config.yaml
hidden_size: 256
norm_place: "pre"
lr_head: 0.00474
decay_fraction: 1.0
final_lr_fraction: 0.1
doc_mask: true
Each number is 50 + 12 x the weight over its row's rms, rounded and kept within 0 to 99. Layers, rows and columns count from 0. The size before them is the row's rms in percent of the matrix's.

# o: layer 3 attention output (transposed), 256x256, rms 0.0297, rows 174-191, columns 128-191
# v: layer 3 attention value, 256x256, rms 0.0334, rows 175-191, columns 128-191
# q: layer 3 attention query, 256x256, rms 0.0369, rows 192-226, columns 128-191
# k: layer 3 attention key, 256x256, rms 0.0375, rows 192-226, columns 128-191
o174 110:54 75 51 48 60 68 39 59 63 74 53 56 55 40 39 30 61 39 48 33 34 55 50 66 64 62 33 49 19 41 22 38 43 38 52 47 42 37 60 47 48 46 42 45 35 56 52 44 46 38 52 37 38 65 43 48 42 50 66 51 44 56 49 45
v175 111:57 61 40 21 52 67 44 33 34 53 42 39 42 57 34 57 75 38 39 61 65 55 51 59 60 60 47 30 56 40 68 60 61 38 66 65 65 58 55 70 41 55 60 75 47 42 37 50 49 61 41 38 49 56 57 46 38 54 39 52 39 54 69 42
o175 106:47 29 53 65 50 35 53 45 36 60 48 38 32 52 64 38 63 42 65 62 46 42 65 43 55 43 75 48 50 61 71 59 52 37 49 68 40 47 37 44 60 59 52 48 59 55 43 57 58 66 71 68 68 52 39 35 25 60 36 35 79 36 58 68
v176 108:36 38 56 46 69 50 82 47 45 48 58 54 32 35 50 48 37 60 38 57 46 44 43 57 67 52 48 57 31 50 51 37 43 66 72 55 35 63 65 59 55 51 43 35 28 60 45 52 57 53 71 36 55 36 49 33 37 29 61 28 42 67 42 50
o176 110:39 85 61 47 49 68 64 43 46 45 58 54 54 37 53 50 48 52 35 65 47 38 35 50 44 68 67 40 51 40 51 38 61 99 57 45 46 64 62 50 58 41 51 55 45 50 33 56 18 65 31 46 36 39 76 49 49 43 55 64 52 50 48 58
v177 108:45 73 38 34 87 61 55 58 49 51 40 34 46 59 58 59 60 63 58 55 50 41 32 52 74 56 62 54 44 52 53 49 43 40 50 61 62 40 59 58 60 40 35 49 26 55 60 27 65 48 52 57 49 65 83 75 52 50 60 47 74 51 47 61
o177 112:71 77 45 59 66 68 51 62 44 75 47 47 54 68 40 54 67 37 49 46 42 55 32 41 61 77 40 45 70 41 30 49 33 49 35 66 50 55 40 69 46 63 52 53 35 43 61 55 72 62 62 56 35 38 50 49 48 50 52 36 65 31 64 52
v178 105:70 47 44 75 44 37 52 60 65 63 65 73 34 44 55 34 60 35 56 63 29 36 55 67 34 35 52 46 60 36 50 46 51 71 59 56 37 53 46 56 39 36 49 62 52 56 67 26 57 56 54 52 31 60 55 49 62 36 65 53 57 40 61 59
o178 108:85 52 42 45 63 55 45 60 50 48 50 59 46 33 29 15 41 50 63 60 70 49 34 62 48 46 35 71 57 49 38 37 45 61 52 48 45 42 41 45 62 46 63 49 38 57 61 40 59 51 47 65 34 55 59 47 57 55 55 56 52 64 66 40
v179 100:33 49 67 47 46 47 44 48 75 36 57 60 32 69 53 37 44 50 65 60 50 36 46 36 28 55 37 40 59 50 47 36 53 48 46 46 40 76 68 47 49 52 35 42 49 65 35 40 55 45 40 87 70 49 62 48 54 53 51 60 46 65 67 31
o179 105:45 55 60 47 48 28 62 66 62 42 44 74 52 35 54 37 53 48 68 82 74 78 24 53 45 66 40 82 55 45 52 48 61 49 57 53 43 50 63 50 79 44 52 62 52 62 40 35 44 37 29 51 63 65 66 47 48 61 46 48 56 76 38 50
v180 114:45 66 53 45 90 63 41 40 48 76 40 61 46 48 40 54 68 45 70 50 34 48 54 55 56 71 36 83 39 45 62 40 34 46 68 57 50 31 59 57 42 36 39 57 54 67 60 35 59 62 36 69 60 55 73 62 59 46 36 50 56 48 56 63
o180 113:55 50 63 45 51 48 46 74 48 67 55 36 59 49 55 43 74 32 44 44 53 61 65 41 64 47 67 49 69 48 48 46 42 60 46 48 48 32 44 63 50 56 52 51 35 48 74 45 46 56 71 44 46 36 33 47 51 43 49 43 49 38 70 45
v181 099:35 40 51 64 57 48 45 43 58 38 42 43 29 43 31 43 76 69 58 40 62 60 57 61 54 65 76 49 60 73 47 48 51 53 38 39 39 71 53 73 53 50 41 53 34 73 55 44 50 46 35 50 41 31 40 45 50 36 57 70 43 52 53 41
o181 102:49 45 57 60 52 47 40 51 44 44 71 35 53 48 60 54 35 48 54 64 51 49 33 39 55 51 80 56 40 61 73 59 47 54 44 44 71 52 45 42 59 50 45 49 78 45 66 59 18 62 38 59 61 20 40 30 37 73 58 28 56 56 44 57
v182 105:64 39 36 65 46 46 53 33 57 66 51 65 31 64 56 61 48 68 54 54 64 48 39 39 46 54 63 46 31 58 55 55 63 77 35 50 40 60 25 73 36 51 55 41 45 57 69 36 72 74 52 47 37 32 42 39 45 29 52 49 43 63 55 39
o182 103:79 55 62 49 56 25 47 45 30 47 59 43 56 29 50 61 51 50 48 82 70 45 24 35 37 64 81 54 55 55 59 42 53 84 60 42 75 53 60 34 39 54 48 48 44 60 73 52 42 62 43 47 48 34 75 45 51 40 47 33 58 56 58 46
v183 111:57 44 73 73 61 52 47 33 49 63 28 52 59 47 40 55 43 60 55 63 56 58 48 42 43 74 38 44 62 42 44 56 51 42 40 62 58 55 47 28 34 37 44 45 59 44 55 41 69 38 40 43 43 54 62 72 61 63 53 64 41 44 53 40
o183 117:38 53 47 37 63 42 42 54 47 24 62 41 72 57 45 57 51 49 42 66 58 56 45 41 40 63 59 55 54 60 52 58 43 69 63 43 47 49 38 32 35 45 47 42 48 52 97 38 53 35 79 54 46 36 52 73 56 45 22 52 56 36 57 43
v184 106:47 51 40 63 60 26 52 59 48 35 68 41 58 42 33 57 37 52 61 37 55 66 38 55 40 66 27 56 61 48 50 73 40 66 44 58 54 65 50 66 61 42 59 33 55 41 56 33 53 49 39 41 63 51 21 47 68 52 65 47 54 51 48 60
o184 111:54 68 61 43 51 69 47 50 46 34 47 42 37 57 35 68 22 55 62 48 49 50 50 56 35 42 58 63 70 51 42 54 50 47 53 31 50 40 61 56 72 27 61 47 34 34 77 36 67 48 54 39 42 41 52 39 52 50 46 50 59 30 38 38
v185 118:36 53 49 58 30 39 41 61 70 56 61 35 20 70 34 49 57 57 44 65 52 52 49 58 13 58 24 56 54 52 49 61 52 27 36 40 49 68 71 52 52 48 64 36 39 62 47 25 45 23 60 45 57 45 50 59 45 72 53 52 51 67 47 29
o185 118:38 58 59 54 50 61 56 56 62 54 54 56 44 46 54 47 19 49 71 59 16 64 40 71 51 69 46 65 58 54 36 54 50 39 59 48 41 49 57 41 71 57 63 54 58 60 57 40 71 40 55 58 52 42 55 50 31 72 49 63 52 65 41 25
v186 106:34 70 56 50 21 46 54 41 54 66 55 45 51 33 36 49 64 70 37 39 49 61 42 64 51 48 48 54 52 52 55 55 68 42 50 44 51 43 67 38 34 41 51 57 55 58 50 13 50 68 50 65 69 23 51 29 42 56 49 55 39 74 38 68
o186 105:53 52 72 53 52 52 74 52 46 39 81 65 54 44 49 44 37 49 65 70 49 67 34 45 57 61 64 58 64 63 46 59 51 55 52 56 47 51 40 41 54 57 49 41 77 53 55 59 59 46 67 77 45 48 57 41 36 74 46 50 64 43 73 37
v187 097:53 65 46 43 61 57 69 45 59 55 43 51 65 47 29 35 71 53 51 15 57 43 51 57 54 57 51 63 52 75 67 63 46 41 49 47 40 56 30 53 38 45 61 48 50 50 54 24 48 80 51 45 58 36 41 31 62 78 51 58 47 60 57 59
o187 094:80 38 66 44 65 27 55 49 51 41 72 40 48 59 48 49 54 45 43 54 75 54 36 33 68 54 82 56 53 66 54 48 43 75 41 59 71 31 36 57 40 44 41 52 65 58 56 60 38 59 61 81 64 41 52 34 34 62 39 36 46 37 73 57
v188 103:68 58 35 22 57 67 45 46 51 57 56 47 62 47 53 46 58 53 65 41 51 47 64 59 32 36 51 52 46 67 40 48 48 48 51 68 50 56 36 37 45 41 55 57 53 72 51 57 45 46 42 53 73 49 60 77 60 75 40 54 34 40 64 36
o188 102:40 35 51 41 54 47 38 53 46 69 64 60 56 57 66 33 48 56 61 48 42 48 76 40 58 37 72 63 67 63 47 58 56 29 44 64 56 44 42 52 44 43 30 42 65 66 65 50 58 46 70 72 69 54 49 52 40 74 40 58 36 27 63 36
v189 101:61 41 30 77 35 45 61 51 83 70 62 54 45 61 40 70 54 67 35 53 87 58 50 48 49 49 54 60 34 47 72 26 41 47 46 45 35 63 64 54 30 38 52 41 53 46 42 40 60 42 53 78 57 52 45 35 60 54 40 62 54 32 32 45
o189 103:53 43 44 54 46 41 75 67 51 47 77 51 69 52 47 57 53 61 33 86 66 56 52 43 48 63 67 72 43 47 50 43 53 76 59 45 50 54 59 35 34 30 43 53 73 38 36 54 43 61 31 89 53 67 43 68 43 52 59 46 57 67 38 62
v190 110:53 36 39 43 35 58 38 69 55 77 60 34 41 55 65 33 34 33 47 62 42 40 18 36 44 60 48 25 59 53 57 70 26 63 51 44 49 43 35 60 55 70 58 58 74 59 72 34 33 62 46 55 53 53 47 46 55 47 55 54 71 43 48 49
o190 110:72 49 43 52 53 54 50 51 49 84 44 51 60 59 68 03 56 42 48 47 38 45 38 35 53 49 51 38 54 51 46 57 48 62 56 47 67 60 65 28 48 54 25 44 62 40 78 52 66 58 69 58 41 41 36 49 48 53 55 54 57 67 60 34
v191 124:69 42 61 44 55 71 36 38 57 54 48 65 90 45 60 31 31 57 45 76 60 46 48 44 79 53 53 61 59 59 80 34 47 42 42 60 63 64 67 52 40 45 33 46 40 45 42 45 61 77 26 42 57 40 67 46 33 53 34 54 69 52 50 58
o191 132:62 41 66 47 60 41 49 48 47 50 66 45 43 44 65 48 54 48 32 72 46 59 36 22 46 40 52 40 82 51 49 52 31 70 46 59 58 86 52 55 29 70 41 48 45 37 53 55 60 67 53 71 64 63 44 59 58 30 31 50 58 53 47 73
q192 091:50 32 59 67 60 39 70 48 49 33 48 50 77 30 54 32 38 43 44 66 71 50 53 31 39 41 42 53 72 21 63 81 64 52 48 50 36 41 58 56 39 52 56 72 43 27 70 40 71 54 29 47 37 48 62 53 57 54 42 73 41 39 55 42
k192 128:47 53 45 59 78 58 28 59 47 64 47 45 50 63 41 34 48 53 65 39 34 53 45 31 67 59 47 34 39 31 63 58 53 58 65 49 63 34 64 43 52 53 54 50 34 35 61 59 23 44 56 38 60 61 56 54 54 62 62 37 50 44 66 62
q193 138:45 53 38 45 64 80 21 42 61 54 49 50 42 49 33 60 76 58 59 46 42 18 41 80 52 69 53 63 48 75 54 31 22 48 60 59 39 44 72 52 65 54 61 60 52 39 48 49 31 37 46 65 56 55 48 52 50 65 48 57 47 77 47 56
k193 115:51 49 44 54 29 51 43 45 35 46 40 55 31 46 64 48 56 34 42 58 34 69 52 49 27 37 39 61 68 57 47 49 64 48 51 39 36 51 32 53 54 50 39 80 74 64 60 55 57 43 39 40 32 49 54 33 60 48 47 58 54 49 48 14
q194 148:41 57 48 60 50 69 34 45 56 22 47 44 44 44 43 63 65 54 51 36 68 22 48 65 60 53 45 51 32 61 41 30 32 67 73 54 40 36 58 61 62 41 68 52 42 55 52 35 39 58 38 70 52 47 39 48 50 56 43 46 39 68 50 56
k194 143:71 44 52 38 25 38 75 31 74 52 36 65 54 42 53 64 67 35 22 69 52 36 46 63 50 47 71 58 45 64 42 48 45 51 43 46 44 58 28 55 59 49 43 46 72 49 20 43 43 52 58 65 48 40 41 33 58 54 38 45 57 61 47 35
q195 095:44 58 59 40 62 65 36 40 39 57 51 45 41 47 48 37 74 58 67 40 47 37 38 63 35 43 46 48 32 62 45 46 58 33 75 41 43 60 80 33 29 64 53 56 54 61 44 59 63 44 54 51 52 43 59 63 61 43 66 37 59 45 44 46
k195 096:53 52 49 70 17 47 58 46 55 52 58 71 53 43 54 60 61 54 25 45 46 58 42 66 52 38 49 63 35 65 33 56 56 54 38 54 61 44 22 54 42 38 58 45 63 50 47 45 45 48 58 71 28 48 62 43 64 54 49 40 40 70 33 39
q196 130:46 61 43 64 52 65 40 51 56 13 46 42 48 45 55 59 66 58 48 45 62 28 54 64 62 51 33 49 34 69 50 51 40 48 63 49 42 33 64 47 60 67 59 63 38 49 39 52 39 58 48 65 45 37 44 51 51 45 24 38 39 56 55 45
k196 132:49 47 40 50 25 34 67 45 55 49 26 59 61 40 52 55 57 45 24 57 58 44 54 66 40 41 68 69 45 56 48 41 66 54 43 43 32 57 29 68 59 64 52 63 76 69 49 57 59 58 51 61 27 35 41 47 65 39 38 50 65 71 33 25
q197 104:66 49 41 31 74 40 72 45 42 50 46 67 59 36 55 53 63 68 33 46 34 40 51 56 51 40 44 33 37 46 44 73 65 50 35 46 29 50 49 59 47 61 48 60 52 56 73 26 47 53 48 68 51 49 66 60 58 42 34 57 41 43 47 39
k197 088:52 50 66 57 79 53 53 49 22 61 41 62 50 54 47 57 47 55 50 30 43 60 53 49 48 47 31 44 40 37 60 47 57 38 40 46 74 52 91 49 43 39 60 35 30 66 72 65 48 51 53 55 31 56 32 48 42 49 60 27 30 59 67 37
q198 091:46 32 49 29 66 48 56 55 55 58 49 69 56 60 30 53 45 51 51 41 47 48 49 47 37 53 60 44 52 44 55 42 54 59 35 54 57 54 42 47 60 39 52 35 50 29 75 48 32 34 55 45 51 44 80 37 58 67 81 57 79 66 46 52
k198 146:49 48 61 38 70 52 43 42 33 45 60 39 45 47 53 48 48 45 60 47 48 56 39 47 60 53 55 42 49 50 52 57 37 71 60 66 69 37 65 32 39 35 49 58 39 40 41 29 36 61 44 50 78 71 54 56 31 54 49 54 35 28 74 61
q199 131:27 30 62 50 52 57 56 53 45 83 70 51 46 58 50 37 41 51 62 61 42 78 38 53 40 50 53 58 64 45 58 46 59 47 51 67 64 36 37 54 46 30 33 46 61 57 50 48 65 39 51 53 50 80 57 57 49 46 63 70 65 40 70 53
k199 062:24 61 53 44 24 47 68 40 48 53 68 62 51 27 62 48 46 69 68 58 64 52 46 65 46 22 73 61 48 70 48 43 48 49 80 60 59 43 37 53 55 50 52 33 51 32 44 55 61 49 61 49 43 58 58 43 14 58 49 54 51 37 57 57
q200 088:40 50 52 48 52 63 53 50 57 57 41 40 61 37 55 61 48 35 54 66 45 75 70 67 65 59 59 58 61 45 45 43 42 51 60 52 49 49 39 34 27 55 29 53 64 64 36 37 70 49 56 49 46 54 27 59 35 35 40 43 29 47 43 26
k200 152:53 59 43 65 38 60 69 64 62 53 34 71 48 48 56 61 56 45 47 59 43 48 65 47 46 52 42 62 56 43 47 47 70 35 45 33 39 66 46 63 51 73 39 40 47 72 59 64 70 34 49 51 27 45 41 51 64 48 47 33 62 63 32 44
q201 143:64 62 32 65 46 48 39 50 43 23 33 45 55 48 48 71 60 46 34 51 61 27 58 52 59 54 41 57 31 47 42 51 43 52 50 40 42 55 55 52 39 75 53 55 37 56 38 46 50 67 32 47 51 27 43 37 60 56 35 32 44 64 41 41
k201 072:78 42 38 59 53 68 43 66 61 41 41 61 51 61 52 33 44 32 57 50 49 38 59 46 44 47 35 43 65 54 56 58 55 63 65 35 61 33 33 60 62 71 36 44 38 40 71 62 36 37 44 58 28 59 56 36 84 65 56 39 59 53 18 59
q202 189:54 62 37 55 44 59 36 45 65 25 29 50 47 38 38 69 63 49 34 63 72 33 65 68 53 56 46 63 44 58 43 51 45 57 55 38 35 58 54 47 35 70 62 57 45 65 44 47 60 62 48 52 44 30 25 55 50 50 25 30 42 63 40 42
k202 079:61 66 53 57 65 53 51 80 63 44 41 68 49 52 27 54 46 57 49 73 38 55 32 19 42 63 27 50 71 38 69 36 70 48 39 36 38 55 46 54 52 72 35 44 45 42 58 55 58 40 33 43 45 71 73 37 89 63 51 32 62 32 28 45
q203 084:49 47 60 36 45 51 60 45 63 47 61 44 54 44 70 56 59 46 48 41 45 19 57 35 47 76 53 27 40 40 41 36 53 77 28 53 51 46 57 52 43 42 58 52 31 35 67 47 31 71 27 48 52 61 55 32 59 57 55 60 27 58 48 70
k203 217:39 34 64 42 50 45 47 45 41 57 73 36 57 53 55 42 48 51 67 50 54 63 32 44 57 39 49 41 42 59 53 45 40 56 60 72 75 40 56 39 54 25 46 53 54 41 48 54 46 50 50 51 74 65 55 51 27 56 64 63 34 30 74 54
q204 099:56 55 44 54 36 63 33 56 47 44 45 41 31 70 55 62 57 28 27 49 56 34 48 41 49 67 69 44 31 31 62 41 61 58 35 57 44 81 64 71 39 40 43 53 25 34 49 42 38 59 57 45 61 24 56 40 58 55 82 41 46 70 46 45
k204 118:79 46 49 48 55 39 35 45 42 54 69 31 48 60 51 32 68 31 53 47 61 65 50 39 68 52 46 39 25 47 65 51 32 75 42 57 83 64 71 29 61 31 47 53 73 51 36 48 26 41 66 67 43 51 29 57 37 38 46 37 44 51 60 54
q205 093:65 54 70 36 65 54 48 69 53 52 53 43 37 36 47 50 47 29 78 39 31 56 40 48 45 56 47 60 56 55 43 36 54 54 56 57 66 46 57 51 59 47 36 40 32 36 42 50 51 52 33 70 33 47 63 45 59 41 53 35 53 57 58 47
k205 083:52 41 51 59 44 28 52 26 41 53 51 47 62 55 63 49 58 43 58 34 55 49 55 48 55 62 56 65 39 56 57 52 41 46 43 64 41 60 41 53 34 16 64 43 77 78 51 71 47 51 75 51 58 37 30 76 30 43 29 57 51 63 79 70
q206 096:51 32 55 42 35 48 47 64 33 56 48 34 40 48 57 61 34 50 42 52 43 51 54 54 64 50 46 49 47 57 48 30 53 19 66 51 61 50 62 46 58 61 52 50 50 47 44 78 35 35 80 42 53 58 18 54 51 58 51 38 66 57 41 27
k206 099:53 57 54 50 73 33 35 64 35 29 61 51 35 48 69 24 47 53 78 50 36 49 90 41 21 73 34 58 72 37 45 31 48 47 42 72 71 34 33 53 50 43 65 59 43 62 56 47 38 45 60 41 56 63 58 53 51 50 54 60 37 54 44 65
q207 104:45 44 52 58 40 58 35 78 50 66 63 43 48 69 53 53 50 39 20 56 30 48 63 53 56 55 20 40 33 57 50 73 68 41 58 52 50 58 52 37 46 53 41 41 61 67 39 68 70 42 53 42 51 74 45 45 69 55 68 53 45 43 32 52
k207 102:34 57 49 52 44 45 50 25 58 36 51 52 45 51 44 54 63 38 58 20 61 67 56 50 79 48 47 53 41 54 52 38 51 34 40 59 56 29 61 40 40 33 51 41 41 45 18 42 44 51 54 46 54 34 43 31 38 60 48 44 30 39 84 53
q208 104:58 48 63 32 64 35 36 44 69 39 32 60 57 30 45 27 61 57 56 43 53 64 38 53 68 56 52 26 60 29 49 56 67 58 45 58 85 33 42 41 53 47 48 41 48 73 32 41 46 40 32 65 53 55 47 87 57 39 76 58 40 43 66 49
k208 102:42 37 35 53 42 55 42 38 36 39 56 44 47 53 60 76 34 54 58 37 51 44 44 70 45 40 60 88 48 60 54 57 75 50 44 55 12 66 53 57 39 54 42 27 33 27 51 45 49 65 54 67 42 52 55 60 56 51 56 66 37 30 44 42
q209 103:54 52 56 65 57 27 23 57 39 52 63 68 47 66 52 38 45 40 53 50 43 46 53 44 43 35 60 50 54 47 36 68 55 59 50 45 40 74 66 73 50 58 63 48 47 39 61 55 30 60 44 41 53 34 56 62 40 58 63 31 28 41 46 52
k209 098:51 50 39 44 58 28 46 41 39 53 61 45 47 52 57 56 55 81 36 57 43 59 41 37 55 51 52 31 47 42 49 41 41 59 50 35 44 46 68 33 51 51 51 31 63 73 35 33 56 66 63 47 60 57 29 61 43 40 38 47 44 64 38 42
q210 100:64 84 42 67 47 68 56 37 36 74 54 57 57 46 62 58 34 81 48 34 59 54 44 57 68 63 36 64 50 48 51 45 68 24 64 54 51 35 74 38 40 60 46 70 48 59 51 57 43 64 47 67 52 71 32 44 51 55 42 53 50 38 52 45
k210 100:41 45 37 41 38 75 42 50 45 50 50 44 51 49 42 62 60 62 49 42 54 46 37 59 50 40 43 64 45 47 22 42 67 51 60 56 47 39 32 34 68 23 64 53 57 56 54 63 55 36 86 32 35 63 25 78 23 35 46 58 78 36 51 62
q211 097:42 50 53 69 68 55 53 41 46 45 72 81 39 37 45 54 36 60 82 29 69 63 42 43 43 70 54 47 67 33 58 49 43 73 46 45 41 53 57 87 58 47 56 41 35 48 80 45 62 47 41 44 56 54 68 42 39 52 48 57 50 38 64 53
k211 096:40 43 47 55 30 38 67 37 46 69 40 46 73 59 44 61 56 48 28 56 37 41 42 50 67 21 44 54 53 41 32 54 54 50 64 48 60 41 32 55 63 53 49 39 87 52 39 47 61 56 55 55 45 60 22 53 46 38 67 72 51 52 32 60
q212 099:55 70 36 43 45 61 62 57 60 51 51 62 59 72 55 44 43 35 48 47 50 44 70 33 42 56 45 62 48 53 53 59 61 48 47 65 60 38 52 59 54 67 59 57 62 32 47 71 33 38 65 44 37 43 45 48 51 63 33 69 57 47 52 55
k212 098:61 57 56 47 63 59 56 69 35 50 54 55 37 51 54 48 54 41 49 62 55 35 54 70 44 66 49 33 66 53 70 44 33 47 26 31 36 42 45 43 27 57 62 30 52 70 61 51 52 32 69 61 51 61 49 50 56 34 67 46 27 36 29 79
q213 091:63 78 39 39 57 42 42 62 39 27 49 70 50 27 46 51 47 53 62 48 70 47 39 30 53 59 54 29 56 45 57 69 44 84 45 30 49 51 57 70 51 48 57 27 43 31 47 51 44 57 46 35 40 50 60 31 60 60 52 61 46 40 42 53
k213 092:73 39 41 49 46 41 48 43 50 50 57 42 71 63 18 57 60 40 38 63 68 41 48 66 45 11 59 34 60 57 61 36 53 57 33 31 39 63 53 52 50 34 22 48 58 67 24 45 50 73 58 62 44 43 53 61 49 31 70 51 62 60 45 39
q214 106:60 52 61 29 53 49 61 65 60 40 50 78 50 56 56 37 48 37 38 58 61 56 63 55 43 31 49 67 57 26 26 64 54 38 42 37 44 53 35 40 65 64 52 44 47 30 57 57 75 60 40 50 36 35 73 57 64 51 43 53 49 44 70 56
k214 102:49 44 46 53 42 69 58 28 44 57 40 43 48 81 36 78 56 58 59 55 50 54 40 70 52 45 40 50 46 80 63 48 46 33 31 44 52 45 44 56 44 31 39 61 63 80 44 45 51 38 56 62 70 62 52 85 58 49 54 60 36 47 32 56
q215 097:41 70 57 46 48 50 49 47 48 31 41 44 69 66 34 23 52 37 29 51 42 50 43 36 71 49 46 49 44 65 28 67 61 47 57 51 56 27 56 23 58 56 54 46 47 50 39 74 56 48 47 60 34 61 49 64 68 52 52 45 37 38 55 63
k215 095:45 37 47 56 57 88 30 30 60 53 62 69 39 41 65 89 55 72 75 46 61 66 56 57 55 51 35 62 45 66 59 47 42 38 39 50 33 42 42 58 23 54 38 50 47 44 54 37 53 45 59 45 44 59 53 54 30 43 52 38 48 37 62 62
q216 104:69 47 61 60 58 67 29 36 48 34 60 36 31 64 59 56 50 60 69 42 50 38 47 35 76 62 66 31 47 55 63 33 36 43 52 78 48 46 71 62 45 62 47 52 41 51 58 32 45 43 45 67 43 31 59 40 47 62 70 58 67 52 46 50
k216 102:47 44 36 54 43 35 30 51 58 40 36 31 63 44 61 41 65 50 33 41 72 50 44 32 39 65 61 65 51 33 51 39 56 53 78 65 46 46 30 42 68 52 58 39 72 53 28 47 18 53 68 47 33 23 49 63 39 48 30 47 41 58 56 58
q217 096:28 40 50 50 32 57 41 62 53 48 48 35 27 44 64 51 59 54 59 63 56 42 67 44 51 68 38 30 60 33 70 46 36 67 47 62 20 41 31 58 61 51 39 55 71 34 48 44 57 60 44 40 52 27 50 71 60 58 54 47 61 47 67 29
k217 101:46 68 68 50 41 47 50 57 48 63 56 52 53 38 56 34 52 39 37 70 32 51 52 42 55 54 70 48 41 50 49 53 62 59 39 59 46 63 80 29 39 66 27 39 47 49 48 52 53 55 36 64 65 19 46 43 62 61 57 51 57 73 25 28
q218 103:62 61 58 40 37 59 52 62 49 47 70 52 47 46 67 42 76 58 63 59 69 39 41 45 58 46 76 39 44 59 57 51 46 80 51 51 59 36 44 52 62 55 26 44 49 27 48 35 52 77 23 58 56 42 69 36 62 53 42 44 53 58 36 63
k218 097:51 63 50 45 54 43 66 41 61 48 37 54 66 63 46 66 76 47 35 49 58 58 50 74 62 53 54 50 45 43 73 49 46 75 58 58 43 39 58 57 50 57 45 70 54 49 46 50 67 49 63 68 40 39 52 51 35 45 66 30 68 45 57 32
q219 097:49 39 73 64 60 49 43 56 40 60 53 38 36 38 55 57 56 67 72 35 44 59 63 54 70 57 25 49 39 51 41 46 33 57 63 75 47 43 35 38 44 43 61 58 56 56 50 41 63 29 60 47 59 41 27 31 43 43 55 46 81 48 37 39
k219 093:52 58 57 54 42 39 45 40 60 44 60 42 63 29 69 29 20 63 40 57 50 50 49 45 55 63 54 46 64 39 32 55 54 43 46 51 50 14 57 20 42 57 54 41 46 35 44 28 51 43 34 33 54 63 66 54 49 47 41 42 56 46 59 55
q220 107:47 66 62 43 71 58 64 56 51 55 50 61 45 48 63 42 45 51 41 43 58 44 35 33 77 52 53 13 46 46 59 57 64 60 38 37 56 62 77 73 73 57 57 36 50 58 73 31 46 47 58 52 51 52 53 51 39 67 48 43 17 49 61 54
k220 105:36 32 42 50 58 74 52 67 62 42 46 41 44 58 41 75 54 40 74 57 62 53 43 51 57 32 31 41 38 47 55 41 44 39 51 54 37 46 39 56 57 33 55 33 61 47 50 59 42 44 69 50 47 66 55 55 36 62 52 45 47 53 58 60
q221 100:60 37 62 31 42 65 47 62 48 53 36 31 40 44 56 36 41 31 48 52 42 47 51 48 44 39 44 56 52 42 47 37 56 41 34 48 47 30 50 45 50 66 43 24 33 44 23 72 34 59 39 45 53 66 56 50 69 49 45 38 60 48 34 26
k221 098:55 54 46 46 52 53 38 26 43 51 68 37 59 60 71 56 50 55 62 40 50 58 60 72 32 65 52 63 33 62 53 34 37 46 33 80 32 62 55 58 37 37 59 54 64 69 51 45 43 31 76 63 56 58 54 61 43 60 68 56 44 46 70 56
q222 109:29 39 66 48 50 27 44 60 62 33 58 52 64 59 55 63 41 47 48 57 64 37 39 40 27 33 63 52 35 47 65 58 51 32 40 49 40 54 69 53 56 76 38 59 41 39 47 55 39 49 29 38 57 30 75 65 35 45 35 40 58 51 68 37
k222 108:69 52 29 39 43 55 59 48 39 52 37 37 57 69 67 50 48 44 60 49 45 57 55 46 71 51 48 56 48 65 55 52 43 56 58 46 45 60 38 17 55 66 53 46 61 71 48 57 49 67 42 70 53 44 47 66 60 59 46 63 57 61 34 43
q223 098:49 50 42 62 57 53 72 57 24 61 47 42 43 58 35 44 63 69 56 53 75 42 52 41 49 40 56 64 51 64 50 49 31 63 62 54 51 57 63 61 76 49 54 44 37 76 54 64 52 29 79 51 54 43 22 52 44 72 42 67 54 34 61 47
k223 095:61 43 51 53 43 34 67 67 65 16 64 62 42 30 74 30 44 46 55 44 45 50 39 51 39 62 39 39 45 48 40 46 64 32 26 67 67 53 44 53 62 54 63 60 47 40 51 52 40 71 54 42 56 81 39 28 51 47 56 49 54 57 49 57
q224 108:64 51 54 57 40 61 52 57 46 27 53 39 50 53 35 61 50 66 50 51 63 51 48 28 71 63 44 34 34 37 44 48 32 59 24 43 39 60 59 74 31 43 53 65 35 51 74 44 34 79 61 53 63 23 53 45 35 27 54 53 49 51 46 54
k224 108:48 40 43 53 39 40 40 33 68 53 38 53 61 58 54 60 75 29 16 69 66 58 58 41 55 53 28 49 58 47 38 45 42 54 66 45 40 37 60 38 66 35 49 57 50 54 19 50 40 34 62 40 44 78 54 42 46 65 62 60 48 58 48 37
q225 100:31 45 67 53 41 77 50 45 40 51 64 58 53 51 61 74 66 60 47 46 69 48 45 24 65 50 78 46 23 51 50 55 68 74 63 53 32 61 45 66 47 55 49 69 42 49 75 59 34 47 48 42 44 20 57 54 56 60 52 51 48 49 48 32
k225 100:55 63 63 49 49 60 39 33 70 56 60 57 49 47 42 56 60 45 35 57 51 66 33 33 67 32 51 49 47 55 43 47 42 63 28 53 86 36 50 27 45 67 45 57 58 51 31 58 52 40 40 69 65 62 54 47 45 47 58 41 46 48 48 48
q226 102:37 63 38 58 34 38 68 64 45 55 58 42 53 55 36 43 52 28 32 48 55 63 58 78 70 75 57 49 46 38 54 46 43 29 48 50 57 40 72 48 51 41 58 34 55 45 49 62 37 36 55 46 42 52 54 46 43 53 77 65 57 45 45 51
k226 102:55 54 65 38 49 65 41 47 61 35 55 66 33 59 30 38 83 43 53 37 41 34 79 58 43 29 38 41 38 38 34 38 38 63 64 40 65 42 33 51 61 40 58 62 68 61 51 34 43 54 49 53 38 71 42 52 48 39 50 54 73 49 59 72